From a checkpoint of a small transformer trained on Wikipedia.
Size: 14 layers, width 128, 2 heads of 64, MLP 512 squared ReLU, vocabulary 1024, 3.05M parameters.
Architecture: RMSNorm before each block, no biases in attention or MLP, untied embeddings, normalized queries and keys.
Training: a variant of SOAP for these matrices, 1905 steps.
Each number is 200 + 30 x the weight over its row's rms, rounded and kept within 0 to 999. Layers, rows and columns count from 0. The size before them is the row's rms in percent of the matrix's.

# layer 10 MLP up, 512x128, rms 0.17, rows 157-211, columns 0-127
095,251,206,220,187,169,239,123,191,203,194,172,257,204,214,247,274,230,201,214,212,165,193,209,204,175,206,181,211,218,210,167,203,235,202,208,218,244,201,194,174,162,275,194,254,195,183,170,151,236,198,187,174,194,205,205,199,204,209,200,191,184,197,262,222,220,192,186,174,210,208,161,135,212,187,181,235,238,168,194,148,191,201,195,188,170,193,236,210,231,231,114,224,218,182,204,231,206,247,194,281,229,157,219,232,181,226,182,208,177,211,204,227,226,154,196,209,122,220,230,169,158,211,181,174,203,230,243,203
103,192,257,191,224,206,228,200,198,233,190,219,220,188,233,279,238,164,233,199,180,189,207,216,192,249,206,220,200,171,176,199,276,196,129,263,246,204,196,164,217,223,197,221,254,212,193,180,194,230,146,221,205,196,219,253,277,209,149,149,185,171,128,259,191,191,171,157,210,209,251,181,215,198,174,203,188,201,224,193,172,196,213,207,251,210,176,213,200,221,188,139,165,260,159,199,204,167,201,187,177,192,226,173,218,165,205,218,200,205,255,197,193,223,164,200,212,177,188,267,193,197,220,193,197,193,182,233,196
107,245,205,213,252,207,205,239,190,238,118,170,200,174,209,129,238,148,176,161,192,219,235,193,171,195,158,169,211,196,203,196,160,189,191,191,228,215,164,225,223,132,192,164,199,183,195,218,218,206,225,169,181,196,254,188,265,228,184,220,215,198,188,162,186,220,197,174,120,206,175,185,217,163,245,218,203,176,220,244,173,164,184,204,191,164,233,170,176,207,130,220,166,216,172,176,185,226,161,138,205,174,191,216,215,179,185,165,178,202,195,135,199,156,209,150,237,231,156,212,224,230,204,230,189,236,210,192,201
103,219,152,178,118,156,216,134,201,192,182,232,184,192,143,169,192,173,215,236,186,168,227,207,243,211,276,216,166,216,190,190,239,178,201,162,222,157,248,207,173,204,222,210,186,208,171,267,198,215,224,240,151,226,175,167,225,207,226,148,207,170,239,247,195,256,144,177,214,179,187,216,199,231,192,215,227,231,213,215,195,250,174,154,199,194,211,162,144,207,208,164,194,189,148,168,174,205,203,192,184,189,199,193,213,216,191,244,236,141,203,135,200,232,177,193,219,212,233,192,193,184,169,202,237,207,243,193,176
094,217,176,231,157,206,165,171,172,248,195,248,213,193,221,226,191,177,197,178,160,201,183,197,182,232,183,250,183,225,202,230,151,175,158,227,182,196,219,224,242,179,212,201,230,207,183,198,200,266,145,188,248,218,191,212,183,173,159,197,214,232,181,146,262,171,205,155,207,170,166,210,211,223,159,180,188,153,182,187,136,144,223,211,207,200,236,157,247,254,162,176,202,201,172,220,249,193,211,167,275,231,204,193,189,211,202,146,229,178,222,222,233,234,193,215,169,183,157,149,254,162,185,192,166,181,176,169,213
080,219,193,207,197,201,165,215,214,179,187,243,243,205,161,198,221,186,191,185,237,179,211,141,184,251,251,254,176,199,207,195,182,224,260,158,224,196,222,178,190,149,162,179,202,237,206,226,186,215,221,170,270,222,202,176,186,212,190,152,216,106,225,198,243,195,179,187,223,217,227,233,212,185,203,195,211,164,241,176,179,193,201,166,152,243,243,217,209,193,224,225,203,207,216,190,167,244,152,197,228,198,186,140,170,208,210,236,259,193,158,159,153,152,234,238,210,203,189,233,208,243,208,211,217,142,146,162,193
091,240,181,170,186,205,206,174,179,175,258,167,273,174,232,174,230,175,213,243,229,192,252,186,231,199,247,212,228,198,221,226,178,215,215,191,193,255,210,194,230,209,253,215,192,192,232,159,180,184,215,211,207,181,255,221,185,238,201,173,167,128,218,232,152,228,175,158,195,184,168,153,198,196,200,163,213,200,192,246,107,139,158,272,148,182,220,234,239,209,202,124,210,172,208,146,205,205,189,189,242,224,225,186,210,189,181,223,195,209,187,175,212,175,179,161,207,197,171,201,199,216,173,200,200,201,218,226,176
108,191,156,207,209,184,200,196,233,184,138,243,170,166,204,249,180,135,159,165,185,241,174,206,215,187,226,247,230,192,165,177,202,207,178,202,197,186,190,161,124,195,265,225,200,207,185,231,179,153,190,239,157,199,176,208,216,202,204,128,202,253,169,208,257,205,194,186,224,154,198,250,211,229,208,221,199,228,171,207,187,204,217,210,190,220,240,208,182,195,246,220,175,169,142,206,152,177,246,210,238,167,225,226,215,182,217,135,198,239,201,176,159,226,233,209,232,249,137,170,157,216,205,171,173,186,204,196,225
092,244,189,203,243,179,222,185,186,192,217,207,145,181,199,224,164,194,215,226,270,199,201,238,205,190,233,211,265,203,212,202,189,210,153,190,179,208,185,241,148,187,298,254,169,189,194,205,210,189,188,195,253,219,280,210,171,214,165,186,217,202,217,186,172,217,154,226,206,200,226,212,196,220,192,170,232,256,214,223,174,221,191,176,209,188,167,182,161,220,186,204,248,241,201,258,247,228,204,207,158,192,249,191,239,226,188,193,129,170,200,177,159,205,217,203,209,134,166,153,202,162,212,184,173,231,189,162,236
107,195,180,214,155,214,192,137,142,221,208,190,191,170,136,207,220,202,249,217,175,215,246,194,268,164,212,203,202,186,226,179,218,294,196,199,221,212,191,200,252,178,224,155,215,185,198,216,202,249,243,158,211,187,162,195,253,169,189,147,150,207,201,219,216,234,156,227,185,219,180,176,254,254,175,160,249,170,169,187,185,167,246,204,227,213,180,199,154,197,194,224,133,202,190,201,219,242,250,201,211,189,243,198,187,156,199,188,189,148,169,199,168,202,155,166,179,216,174,230,195,221,217,186,215,187,227,194,218
090,214,210,206,190,219,130,162,205,208,169,185,227,205,202,145,207,159,206,198,202,201,281,193,177,173,194,141,196,184,242,147,222,176,179,197,258,175,178,147,173,176,163,182,243,202,198,221,154,213,204,184,250,203,139,198,151,228,192,114,186,184,205,180,202,222,222,215,199,243,228,242,225,198,227,183,206,252,182,196,205,202,193,183,209,187,258,220,185,234,230,173,213,241,178,196,253,178,166,191,205,186,210,194,175,252,165,220,241,199,248,180,245,149,140,177,189,189,225,176,169,171,202,194,181,178,142,190,195
112,196,203,211,212,209,171,194,242,231,158,158,202,195,182,180,187,224,201,198,192,221,258,234,158,168,182,227,189,209,208,147,159,210,156,181,246,204,167,199,241,222,194,152,228,206,198,191,268,242,187,182,171,219,187,151,211,197,136,172,170,254,189,192,195,180,224,201,166,220,216,225,241,196,207,264,176,141,136,198,150,171,195,180,207,177,204,209,145,208,159,158,144,204,160,239,201,190,187,166,219,230,285,199,230,207,208,246,162,139,161,200,211,185,220,196,213,192,191,190,158,166,204,176,173,186,230,231,217
093,212,186,157,187,207,218,204,273,199,228,181,195,184,169,156,153,214,175,219,243,138,200,260,208,191,215,174,241,180,166,202,145,214,213,236,182,177,220,167,251,164,217,222,159,213,184,192,172,193,176,204,220,192,242,177,196,240,190,195,243,236,202,197,224,245,159,204,258,186,173,183,207,190,182,199,205,230,239,213,218,215,156,205,183,230,211,194,191,214,165,186,163,203,178,210,262,152,226,254,145,185,191,168,216,176,208,177,151,201,179,194,137,176,150,164,201,200,193,272,204,222,224,170,219,140,230,162,143
103,226,221,189,196,202,157,233,251,234,124,238,193,205,154,214,210,200,185,178,199,162,211,211,192,231,237,235,206,221,235,174,154,191,200,186,240,197,205,193,222,230,245,216,191,251,166,163,198,204,149,208,189,115,197,213,194,245,205,213,185,193,229,163,212,186,209,169,149,196,210,184,203,175,187,155,209,257,206,142,191,128,303,219,181,197,235,148,181,197,170,148,184,203,168,162,184,218,158,201,160,225,210,185,168,238,185,169,167,204,219,160,174,184,199,192,211,193,175,177,211,200,201,207,171,172,209,210,261
108,259,154,196,163,228,203,194,202,237,224,206,201,254,185,197,240,233,212,179,186,210,190,217,148,216,177,220,204,199,162,183,213,189,177,198,228,256,212,221,131,163,257,198,165,177,199,213,178,191,186,164,200,217,198,198,188,212,177,207,218,161,190,220,242,228,156,175,196,226,218,160,203,198,211,171,194,208,245,221,224,201,153,235,212,215,181,204,149,179,249,198,242,192,164,238,176,222,163,156,147,240,254,204,153,157,158,204,173,248,213,211,224,167,163,228,209,162,255,194,115,218,196,159,197,141,157,188,222
097,216,211,196,230,157,236,135,245,225,209,204,190,165,224,172,209,238,206,176,188,251,205,178,193,187,196,181,200,245,200,164,238,216,162,244,205,229,129,179,228,176,210,181,267,219,182,173,200,192,181,228,206,222,218,192,151,153,203,205,178,214,201,203,185,213,159,267,208,172,173,155,216,187,202,207,269,161,168,220,168,140,218,179,216,219,246,201,205,220,196,226,210,189,199,183,205,187,188,197,194,203,184,200,203,217,228,227,278,169,231,125,205,208,198,121,265,224,154,219,158,154,230,230,208,215,198,166,189
091,219,173,195,208,191,195,201,221,154,115,230,223,204,182,196,210,202,184,250,165,145,219,191,227,227,265,162,198,228,169,181,194,222,208,182,192,203,159,184,152,167,243,196,208,188,149,228,148,216,213,167,249,179,197,183,153,180,142,213,252,194,188,158,210,240,184,195,192,175,252,245,205,164,210,275,204,180,229,196,167,206,229,236,237,225,191,196,201,156,219,210,177,162,166,226,260,249,212,204,215,199,186,175,163,228,206,211,192,217,209,191,180,208,162,237,202,216,235,246,197,254,157,211,231,260,215,192,241
106,194,240,157,168,221,156,222,249,164,189,199,207,230,177,235,235,221,214,269,221,236,170,162,182,206,219,261,255,187,206,196,195,213,185,219,213,183,199,217,195,216,157,215,172,218,155,240,140,215,187,126,224,222,180,219,184,176,213,179,173,204,177,249,211,164,216,211,206,205,199,206,216,200,205,170,167,150,192,197,217,182,206,267,189,184,211,164,212,168,211,144,161,203,212,209,200,185,191,224,188,164,222,144,160,193,173,104,209,199,213,120,238,200,197,211,254,154,215,251,197,215,149,225,219,215,205,204,190
097,247,134,157,145,198,242,161,249,237,199,197,226,172,184,234,178,216,220,182,151,238,208,179,207,218,207,193,249,213,152,194,208,195,191,186,181,204,177,244,258,168,197,180,241,205,164,210,168,188,204,217,206,287,200,145,221,239,243,194,205,191,204,177,188,123,181,249,183,206,174,176,191,210,217,240,159,151,182,201,206,202,189,218,183,180,157,211,200,221,265,201,255,189,180,223,200,201,227,219,150,147,203,182,235,221,252,198,221,188,172,199,187,207,136,256,174,229,207,174,191,212,155,199,173,222,213,192,218
091,249,201,194,198,156,223,214,226,180,175,227,150,138,164,161,221,222,252,158,189,220,182,210,223,191,227,236,189,219,299,225,197,193,173,203,221,216,216,239,245,176,226,175,202,206,216,225,177,198,239,134,215,165,238,179,204,264,192,192,203,227,153,198,196,260,162,206,191,248,267,214,152,181,201,254,154,204,134,198,192,175,226,219,219,222,213,220,238,225,182,191,227,221,179,278,223,179,176,194,216,241,165,175,200,237,170,220,198,215,207,208,239,179,203,205,166,222,216,236,184,195,208,176,173,231,178,203,205
084,167,155,167,131,211,179,206,217,199,239,150,218,167,197,165,245,156,225,215,188,235,238,184,166,199,207,162,196,240,213,205,233,169,194,212,191,230,251,218,129,220,190,205,190,150,218,194,225,208,206,189,182,237,267,156,209,192,162,214,130,209,151,192,176,217,171,170,192,190,251,176,216,233,205,173,240,180,204,223,173,244,240,191,199,176,172,174,206,190,197,208,183,190,155,206,236,211,212,188,225,235,205,192,126,223,213,206,234,207,203,217,256,155,211,227,238,239,291,188,164,166,203,171,222,180,178,206,178
096,193,214,153,171,252,211,209,159,199,147,176,223,244,242,234,211,205,205,182,198,230,220,265,138,189,214,204,220,240,163,179,213,165,245,262,194,219,142,156,168,203,193,203,149,177,182,199,214,210,238,202,221,201,214,269,199,173,195,268,173,200,177,233,206,273,142,201,185,221,207,202,200,213,234,203,210,194,202,261,160,171,211,226,180,173,192,214,123,203,169,190,162,238,181,187,244,164,213,216,214,213,203,188,209,134,204,183,222,190,222,185,162,203,154,156,191,195,197,206,168,205,236,197,164,208,228,218,156
083,199,184,216,201,206,192,229,200,189,229,232,176,152,192,149,232,194,228,200,175,174,158,141,160,227,186,197,181,262,229,231,220,202,132,162,182,231,217,170,164,155,206,201,162,174,257,228,248,233,238,203,204,168,213,157,176,158,133,218,152,139,176,208,212,180,173,212,209,176,206,190,156,187,233,216,178,242,202,209,256,146,211,209,207,146,240,170,169,177,199,152,225,175,164,224,198,154,221,163,175,180,231,214,156,193,193,188,228,223,237,137,212,212,232,193,167,192,219,209,203,230,184,196,190,175,158,190,232
095,209,187,229,202,184,158,178,188,216,165,157,105,216,197,207,163,195,181,221,227,212,231,208,182,181,176,237,158,200,182,176,221,234,177,187,151,242,199,193,198,163,183,181,187,215,203,215,162,205,142,188,143,183,185,176,215,159,226,197,197,180,208,183,219,196,170,185,260,186,249,159,178,209,217,180,131,220,219,154,172,245,201,225,174,166,272,241,163,124,213,223,162,227,158,187,181,201,196,204,190,192,222,202,188,236,196,196,194,159,222,152,201,218,240,204,220,207,229,171,146,203,187,191,291,203,208,159,175
099,200,183,137,174,153,217,163,208,203,160,185,215,228,193,213,182,204,190,220,206,171,212,250,165,259,291,231,202,193,222,178,264,179,185,161,172,183,156,201,155,179,236,211,145,128,185,200,216,159,175,197,182,169,167,185,206,245,182,148,194,193,181,224,215,194,146,186,204,189,235,143,178,222,220,157,158,217,207,224,169,191,239,235,211,196,240,208,187,204,204,224,187,179,141,164,148,200,168,220,190,228,229,231,143,208,196,197,224,168,220,223,189,178,163,154,213,260,186,223,178,237,172,208,203,228,204,205,224
108,206,171,196,161,257,165,168,246,245,216,203,157,213,212,213,174,184,216,184,238,176,192,245,204,232,204,232,226,244,234,187,238,228,204,244,232,201,209,253,178,210,105,222,213,165,204,200,208,205,209,185,186,216,192,223,179,225,138,187,195,218,242,205,199,253,197,184,224,184,180,191,224,203,218,213,207,235,250,201,166,216,168,214,248,166,180,229,166,220,225,177,213,199,126,206,178,248,181,263,217,184,198,149,217,245,169,183,254,188,155,213,170,197,166,220,190,132,196,211,189,218,230,131,171,202,195,152,190
107,252,212,220,189,199,185,188,193,215,228,203,193,174,240,195,226,149,227,181,215,184,237,175,243,240,180,209,184,179,181,163,200,197,215,292,249,151,167,210,178,148,184,231,174,158,126,207,208,208,223,178,191,136,145,167,199,137,194,249,215,188,189,242,189,230,160,217,169,234,162,174,204,246,192,186,187,153,188,189,179,197,196,216,161,168,224,173,164,210,209,230,182,212,195,255,203,205,183,209,165,185,213,174,158,203,203,134,213,168,187,144,168,200,213,159,224,184,187,202,217,254,242,223,188,206,258,174,190
103,202,148,181,191,215,228,214,210,218,168,238,207,187,187,164,238,211,170,211,181,265,230,213,213,182,202,217,188,206,227,145,240,189,163,216,189,222,152,248,181,182,219,207,210,205,176,264,196,163,206,205,242,139,221,171,230,205,205,159,165,216,243,178,212,220,196,182,244,193,217,185,180,168,177,265,165,206,191,216,183,142,236,136,225,215,202,233,178,189,225,232,180,232,177,258,172,172,238,182,197,225,239,201,186,215,216,231,141,135,188,163,271,192,171,254,159,207,192,174,190,224,237,258,209,223,181,201,186
112,228,243,148,213,226,226,236,170,272,210,199,148,240,213,240,192,123,244,148,261,216,220,209,176,279,204,209,209,152,167,181,208,191,181,188,174,205,183,255,225,221,216,224,212,180,157,197,170,191,202,222,181,185,244,201,236,205,157,211,182,209,120,239,243,209,221,235,198,192,190,224,196,191,218,165,195,192,198,209,213,212,169,227,180,201,173,217,188,242,248,224,197,187,226,227,180,225,264,156,223,264,187,187,182,170,186,199,246,207,208,176,200,171,213,146,206,151,192,218,219,226,212,213,248,227,204,229,215
096,257,152,167,193,213,175,260,200,204,217,227,181,211,182,210,219,192,214,199,221,189,155,201,224,210,166,183,191,209,241,237,168,199,163,218,237,249,121,185,208,198,237,221,160,165,157,191,245,175,201,193,244,200,222,225,209,181,183,214,221,267,147,238,201,218,186,213,193,216,205,181,236,195,162,215,229,152,206,230,172,182,188,229,247,192,177,171,249,200,184,294,205,212,195,223,197,207,223,112,211,144,188,187,196,175,200,156,190,157,224,166,242,176,235,233,192,141,203,203,189,195,171,194,231,202,152,216,166
109,179,168,147,153,211,237,235,192,223,190,199,225,156,172,211,177,195,150,201,227,142,192,142,165,231,228,229,195,158,190,235,207,248,220,152,242,201,227,190,200,209,158,231,163,200,206,221,170,254,184,223,213,208,212,211,249,134,250,167,179,194,171,245,181,174,226,132,201,176,244,192,184,210,160,242,279,180,174,237,229,183,240,156,198,173,182,142,199,168,166,187,221,247,169,177,200,212,218,195,202,190,199,266,242,201,191,225,195,234,227,211,203,186,182,182,213,181,211,138,227,182,200,209,200,200,193,194,206
087,210,186,196,214,190,193,227,206,193,172,214,197,184,227,205,218,211,234,239,260,169,214,200,253,196,250,233,253,188,178,205,222,155,227,162,155,154,154,182,175,199,176,198,225,230,219,208,229,191,189,207,234,240,133,180,219,175,299,210,214,226,172,225,246,222,254,206,234,210,219,222,156,163,196,173,225,199,212,215,169,201,212,221,190,133,226,155,230,175,197,236,180,219,171,232,214,160,215,188,187,182,156,241,199,208,222,170,198,128,182,176,189,217,256,156,184,185,239,201,159,212,241,158,230,176,249,223,199
112,232,222,218,195,214,200,158,189,218,200,218,197,168,202,224,200,223,227,170,263,194,159,217,168,220,233,197,178,195,202,206,255,249,144,235,214,214,208,266,218,195,224,145,205,149,209,161,178,232,208,183,246,230,175,147,196,144,156,217,166,205,206,231,185,240,191,144,241,163,229,212,240,187,189,188,262,220,214,155,194,232,238,192,266,175,211,182,161,165,198,211,231,261,173,166,195,152,182,167,197,180,201,195,178,214,198,216,213,144,226,238,230,158,229,190,213,237,195,179,177,236,196,181,205,233,239,148,178
100,203,182,154,265,196,210,233,154,200,226,182,210,175,188,163,209,199,199,213,207,181,188,234,183,258,229,170,183,158,142,216,194,219,205,204,231,246,224,177,148,217,162,179,187,237,223,221,207,198,187,189,275,260,214,223,241,153,220,193,181,209,201,206,215,208,200,184,199,176,205,211,267,210,192,201,213,143,201,211,213,220,237,243,201,196,279,198,221,183,232,265,184,192,167,216,196,264,177,214,193,138,225,252,184,190,249,132,259,193,213,180,158,182,216,228,244,201,173,199,220,186,240,174,174,211,210,203,238
098,163,183,214,171,168,202,199,225,224,188,189,213,186,217,208,207,190,207,178,181,189,199,181,100,218,212,218,196,206,219,183,213,263,181,165,169,197,157,219,192,134,180,194,188,243,204,171,195,214,196,200,172,167,186,191,265,224,164,106,182,248,222,198,201,193,190,183,206,178,190,187,177,230,151,196,193,164,122,156,231,175,148,166,162,204,233,167,173,260,195,216,207,232,164,164,196,218,224,224,198,200,287,177,189,182,228,195,190,187,160,202,174,201,163,260,201,193,185,184,230,184,168,239,189,248,236,177,213
098,195,191,290,181,248,199,223,191,228,191,174,172,190,205,104,175,178,166,195,222,189,241,234,193,223,228,225,236,183,197,223,200,225,210,233,221,204,227,208,205,171,229,203,186,183,200,166,198,181,174,242,205,195,214,194,172,206,146,234,139,196,231,150,270,193,220,193,197,235,175,240,279,216,166,182,235,223,194,188,196,179,232,255,223,162,158,158,201,189,216,163,197,249,184,177,194,239,196,177,196,250,236,197,172,199,212,168,256,180,196,194,275,218,226,172,135,224,215,187,182,192,197,188,218,158,215,190,197
113,212,203,210,200,239,199,206,152,195,191,145,227,139,215,224,240,197,231,213,206,239,200,143,175,246,208,223,210,247,211,186,207,205,155,201,173,178,225,224,212,176,193,193,188,182,228,203,183,215,240,239,233,163,175,226,242,165,172,185,233,184,197,203,204,125,198,196,258,205,197,175,206,180,139,203,250,186,229,233,197,216,212,144,201,177,218,171,212,185,248,202,139,255,145,229,240,158,207,178,246,182,228,224,174,177,239,123,196,150,233,222,162,163,225,188,205,212,168,168,222,215,170,191,155,173,195,248,208
110,224,142,177,150,199,243,219,160,216,214,222,221,209,228,94,209,207,200,171,253,158,228,184,229,227,212,238,236,203,243,199,226,216,177,186,178,172,221,220,210,207,227,210,165,159,242,233,183,240,215,178,212,189,185,257,186,214,222,175,193,203,233,164,166,242,161,156,171,236,256,192,203,139,167,213,192,239,195,213,216,163,251,197,141,154,244,161,179,198,166,246,182,178,203,201,168,196,139,181,224,231,228,187,230,179,176,200,198,231,172,194,175,201,205,218,230,192,195,162,148,196,222,232,177,201,185,216,228
102,211,177,235,199,190,132,189,195,244,209,174,180,249,214,168,167,199,263,190,182,224,206,163,176,229,170,226,222,206,219,142,174,176,148,176,175,176,231,235,123,173,238,205,228,213,190,242,190,192,195,222,230,228,170,224,166,154,218,217,204,216,178,202,197,247,176,226,232,265,262,195,209,222,196,190,185,231,236,162,223,209,178,246,191,204,197,198,160,237,276,200,199,216,204,246,176,205,165,182,197,204,247,236,212,227,194,201,216,159,150,183,230,192,124,183,188,196,199,202,162,185,206,191,237,211,201,249,139
100,202,133,192,189,187,191,160,243,156,214,222,142,210,162,189,182,160,225,170,159,202,197,166,148,262,185,197,175,202,200,228,251,189,200,230,157,197,189,243,243,193,235,202,180,219,205,212,187,184,238,258,229,195,220,190,215,256,200,256,145,146,183,193,205,196,199,197,211,230,231,202,216,197,198,199,192,213,239,185,168,180,226,213,181,212,187,217,240,217,198,142,170,219,206,202,189,203,198,202,195,212,149,167,251,260,212,220,196,263,197,218,146,205,210,191,163,166,209,126,193,233,205,156,276,186,221,261,185
112,195,164,153,186,171,180,261,221,170,250,211,178,223,189,183,233,219,236,193,234,184,228,209,152,191,163,238,216,189,179,245,231,195,197,188,187,224,183,237,214,188,212,112,174,183,235,238,195,183,207,212,235,195,205,217,224,215,159,214,218,202,266,179,173,208,221,241,235,195,215,234,240,145,176,237,209,220,202,220,229,240,249,198,205,198,197,152,229,172,233,199,222,189,182,204,229,175,219,210,184,161,194,241,205,204,151,193,182,167,252,159,212,149,198,149,251,198,141,161,188,149,246,259,209,219,151,207,168
102,207,206,185,249,224,199,258,204,204,149,187,166,178,225,230,181,227,227,181,213,178,159,208,225,212,229,242,158,169,255,184,211,237,178,225,214,187,197,214,194,212,194,141,186,223,195,198,198,184,152,266,125,243,180,206,189,207,183,237,181,198,159,213,199,200,190,216,217,221,199,254,250,151,183,268,217,185,224,193,226,185,197,153,251,192,170,213,203,161,170,200,278,164,168,264,148,178,222,231,215,214,218,167,251,196,235,227,222,193,165,179,211,185,131,207,192,213,191,145,193,223,234,190,201,164,210,209,209
090,197,219,199,233,238,174,162,191,196,203,248,234,210,159,240,147,249,254,138,246,169,183,244,237,163,228,194,175,222,157,227,245,225,164,227,158,164,189,212,183,155,174,227,196,178,206,250,220,197,213,196,223,205,215,177,254,188,213,178,172,196,194,192,212,160,237,198,233,204,216,186,209,192,209,185,239,175,235,220,204,184,242,220,195,183,199,192,220,145,241,234,226,236,192,163,123,226,200,187,260,270,243,201,215,198,212,230,207,175,220,202,260,228,180,206,167,184,195,211,160,249,252,231,194,189,224,227,230
108,162,208,198,201,198,192,225,239,207,174,204,170,148,177,191,186,141,169,172,245,136,222,240,186,187,203,249,175,221,238,194,165,186,224,197,238,205,195,227,168,129,173,198,159,232,205,200,188,188,158,242,176,227,157,169,239,186,179,217,187,228,160,241,185,217,266,214,199,213,196,226,232,162,204,201,233,143,230,170,141,259,256,231,198,198,209,196,212,176,189,185,279,177,215,138,204,189,229,200,227,183,279,162,207,177,167,208,219,225,208,205,223,200,217,196,222,162,168,181,234,232,210,217,235,180,175,205,187
115,187,171,186,202,210,193,197,229,222,222,203,248,191,206,187,251,203,209,179,155,136,232,181,177,218,245,189,204,229,155,182,189,196,197,171,222,209,237,262,161,110,191,215,192,170,205,203,213,197,221,202,179,248,167,233,206,214,222,224,175,178,175,198,186,246,236,167,259,227,216,217,204,216,190,232,118,188,246,124,225,220,196,265,205,177,261,164,171,234,156,181,206,194,180,147,196,187,185,210,230,155,165,225,200,204,214,222,189,199,139,211,234,194,194,135,201,201,211,202,234,207,213,175,264,217,216,200,198
096,174,211,195,223,177,176,168,180,250,155,235,226,189,208,255,183,204,258,184,118,128,201,221,222,195,196,193,213,126,175,174,220,188,199,253,169,231,184,252,193,182,172,189,165,216,204,156,191,221,188,262,173,314,209,197,171,176,180,233,236,213,202,156,249,190,235,216,210,228,181,197,175,225,211,220,143,165,226,228,167,188,176,191,173,198,205,187,216,219,152,192,214,147,153,159,180,196,216,209,190,160,186,244,240,191,193,216,225,173,231,199,213,191,191,185,164,222,186,208,189,191,217,203,209,215,169,191,240
096,211,206,154,189,199,175,218,202,211,172,191,211,200,254,285,200,208,167,224,237,197,246,216,263,246,220,193,216,177,237,197,235,183,155,250,201,176,234,257,214,179,182,157,154,255,230,106,207,205,209,223,217,240,212,137,197,232,159,273,206,202,204,204,227,212,195,175,228,202,210,213,191,199,195,205,188,183,206,224,173,193,216,263,232,243,213,245,170,201,227,233,238,215,200,212,222,179,201,202,180,241,180,223,179,174,216,220,206,179,227,256,207,226,192,191,190,183,216,145,210,254,212,236,217,218,209,143,158
085,240,239,227,190,187,176,185,167,216,217,192,159,162,234,191,181,135,166,201,162,215,167,163,175,194,226,203,168,204,206,200,242,235,168,229,219,164,213,241,157,143,227,197,201,217,180,221,214,175,157,163,183,223,196,203,208,188,246,195,193,140,205,186,212,218,183,237,195,189,234,191,153,187,184,211,161,196,225,188,219,174,186,183,167,253,267,205,266,183,219,206,162,255,176,160,158,185,244,198,224,190,254,177,150,211,180,193,240,129,189,197,143,215,193,194,187,175,238,226,234,163,172,200,222,259,154,237,186
090,159,144,226,172,195,196,202,161,241,184,195,183,224,214,124,187,259,210,154,153,222,175,214,201,217,235,163,225,181,169,224,198,199,252,144,205,189,198,195,269,192,184,188,199,186,180,210,223,206,147,191,220,209,204,159,213,174,182,213,165,209,178,124,255,182,214,234,176,248,202,179,241,160,194,203,207,211,215,235,201,217,236,190,175,224,217,194,195,224,203,228,204,187,199,252,171,177,276,180,228,263,187,194,139,209,218,172,191,214,249,184,230,144,159,205,214,184,210,144,198,231,191,260,209,178,240,212,208
105,205,222,171,235,281,173,195,235,198,216,148,222,224,213,209,168,150,230,163,185,220,242,235,191,195,184,203,174,209,193,186,182,255,166,184,177,209,205,147,234,158,214,155,167,224,258,198,230,186,202,245,211,227,180,199,199,197,156,206,207,213,224,215,207,279,191,247,197,179,201,234,186,214,195,215,189,166,252,179,185,197,248,222,212,252,210,243,157,247,197,248,253,233,185,141,211,203,195,152,238,195,219,245,138,189,180,191,222,157,245,213,235,226,180,174,175,173,166,186,166,193,169,190,213,181,181,191,249
099,215,191,200,177,177,143,143,178,225,229,179,156,217,221,214,142,214,180,193,211,166,219,173,184,247,182,222,200,164,208,150,206,206,183,251,191,228,209,224,194,190,261,228,201,187,149,253,168,199,217,177,265,257,204,185,227,204,203,161,186,163,183,233,205,181,159,227,213,271,143,186,213,221,189,223,145,235,270,194,187,246,224,181,147,174,187,154,214,181,201,191,202,230,177,208,220,223,166,211,170,216,181,140,161,208,209,202,165,189,198,198,155,178,190,178,204,130,192,214,227,226,195,229,244,207,187,229,246
090,214,236,175,228,194,186,244,162,154,218,207,194,175,197,130,202,227,134,173,228,177,212,132,142,215,207,189,192,249,194,238,190,215,229,147,204,243,219,185,203,190,175,228,208,205,235,183,224,217,167,190,180,229,240,175,181,219,213,204,201,211,193,147,195,213,198,223,170,206,163,146,193,269,203,223,170,228,131,204,218,155,209,253,191,179,221,210,175,201,224,192,232,218,173,170,168,176,238,217,221,193,184,222,199,200,162,261,166,139,234,193,187,159,236,149,188,195,203,170,196,217,244,209,227,230,220,124,226
097,154,220,181,162,182,202,213,201,191,178,216,180,189,204,225,212,177,200,181,233,256,202,147,278,221,225,212,225,235,199,178,238,240,219,201,167,215,209,260,211,179,155,288,185,232,205,164,183,185,156,229,188,211,171,198,192,193,169,194,197,260,185,200,229,139,221,190,229,175,229,205,280,192,154,196,188,190,169,248,234,150,204,143,252,205,219,211,210,153,225,210,228,194,185,193,149,167,251,202,227,207,187,236,208,146,220,183,202,250,205,186,201,172,183,185,180,199,185,158,206,246,168,175,176,230,176,222,166
110,197,238,194,162,195,232,162,244,185,181,243,191,195,204,150,195,183,202,137,244,197,176,200,168,229,250,229,201,236,214,177,217,175,239,245,214,176,169,172,191,245,188,212,170,183,253,259,165,214,252,237,215,254,222,185,161,201,196,152,190,214,191,172,247,218,209,178,209,236,205,207,181,266,164,204,244,275,187,226,203,185,170,136,186,199,240,195,236,181,234,198,232,211,205,213,155,209,232,161,230,216,196,190,234,203,194,182,254,192,192,198,194,223,197,179,172,196,195,182,258,221,203,151,208,146,179,141,162
094,218,236,242,167,243,159,193,217,206,208,183,217,164,197,210,193,203,182,163,198,175,180,209,190,190,255,199,199,209,206,242,224,167,193,228,223,174,197,257,167,136,255,230,232,226,227,178,217,167,178,167,273,186,266,280,213,242,227,239,205,141,178,215,211,219,196,238,179,197,178,149,168,200,187,180,156,222,193,211,286,253,190,142,189,211,165,209,202,187,216,182,242,212,178,217,191,183,190,195,226,179,218,238,178,204,218,234,240,158,258,199,182,222,186,215,190,179,137,221,166,185,165,177,191,207,186,220,210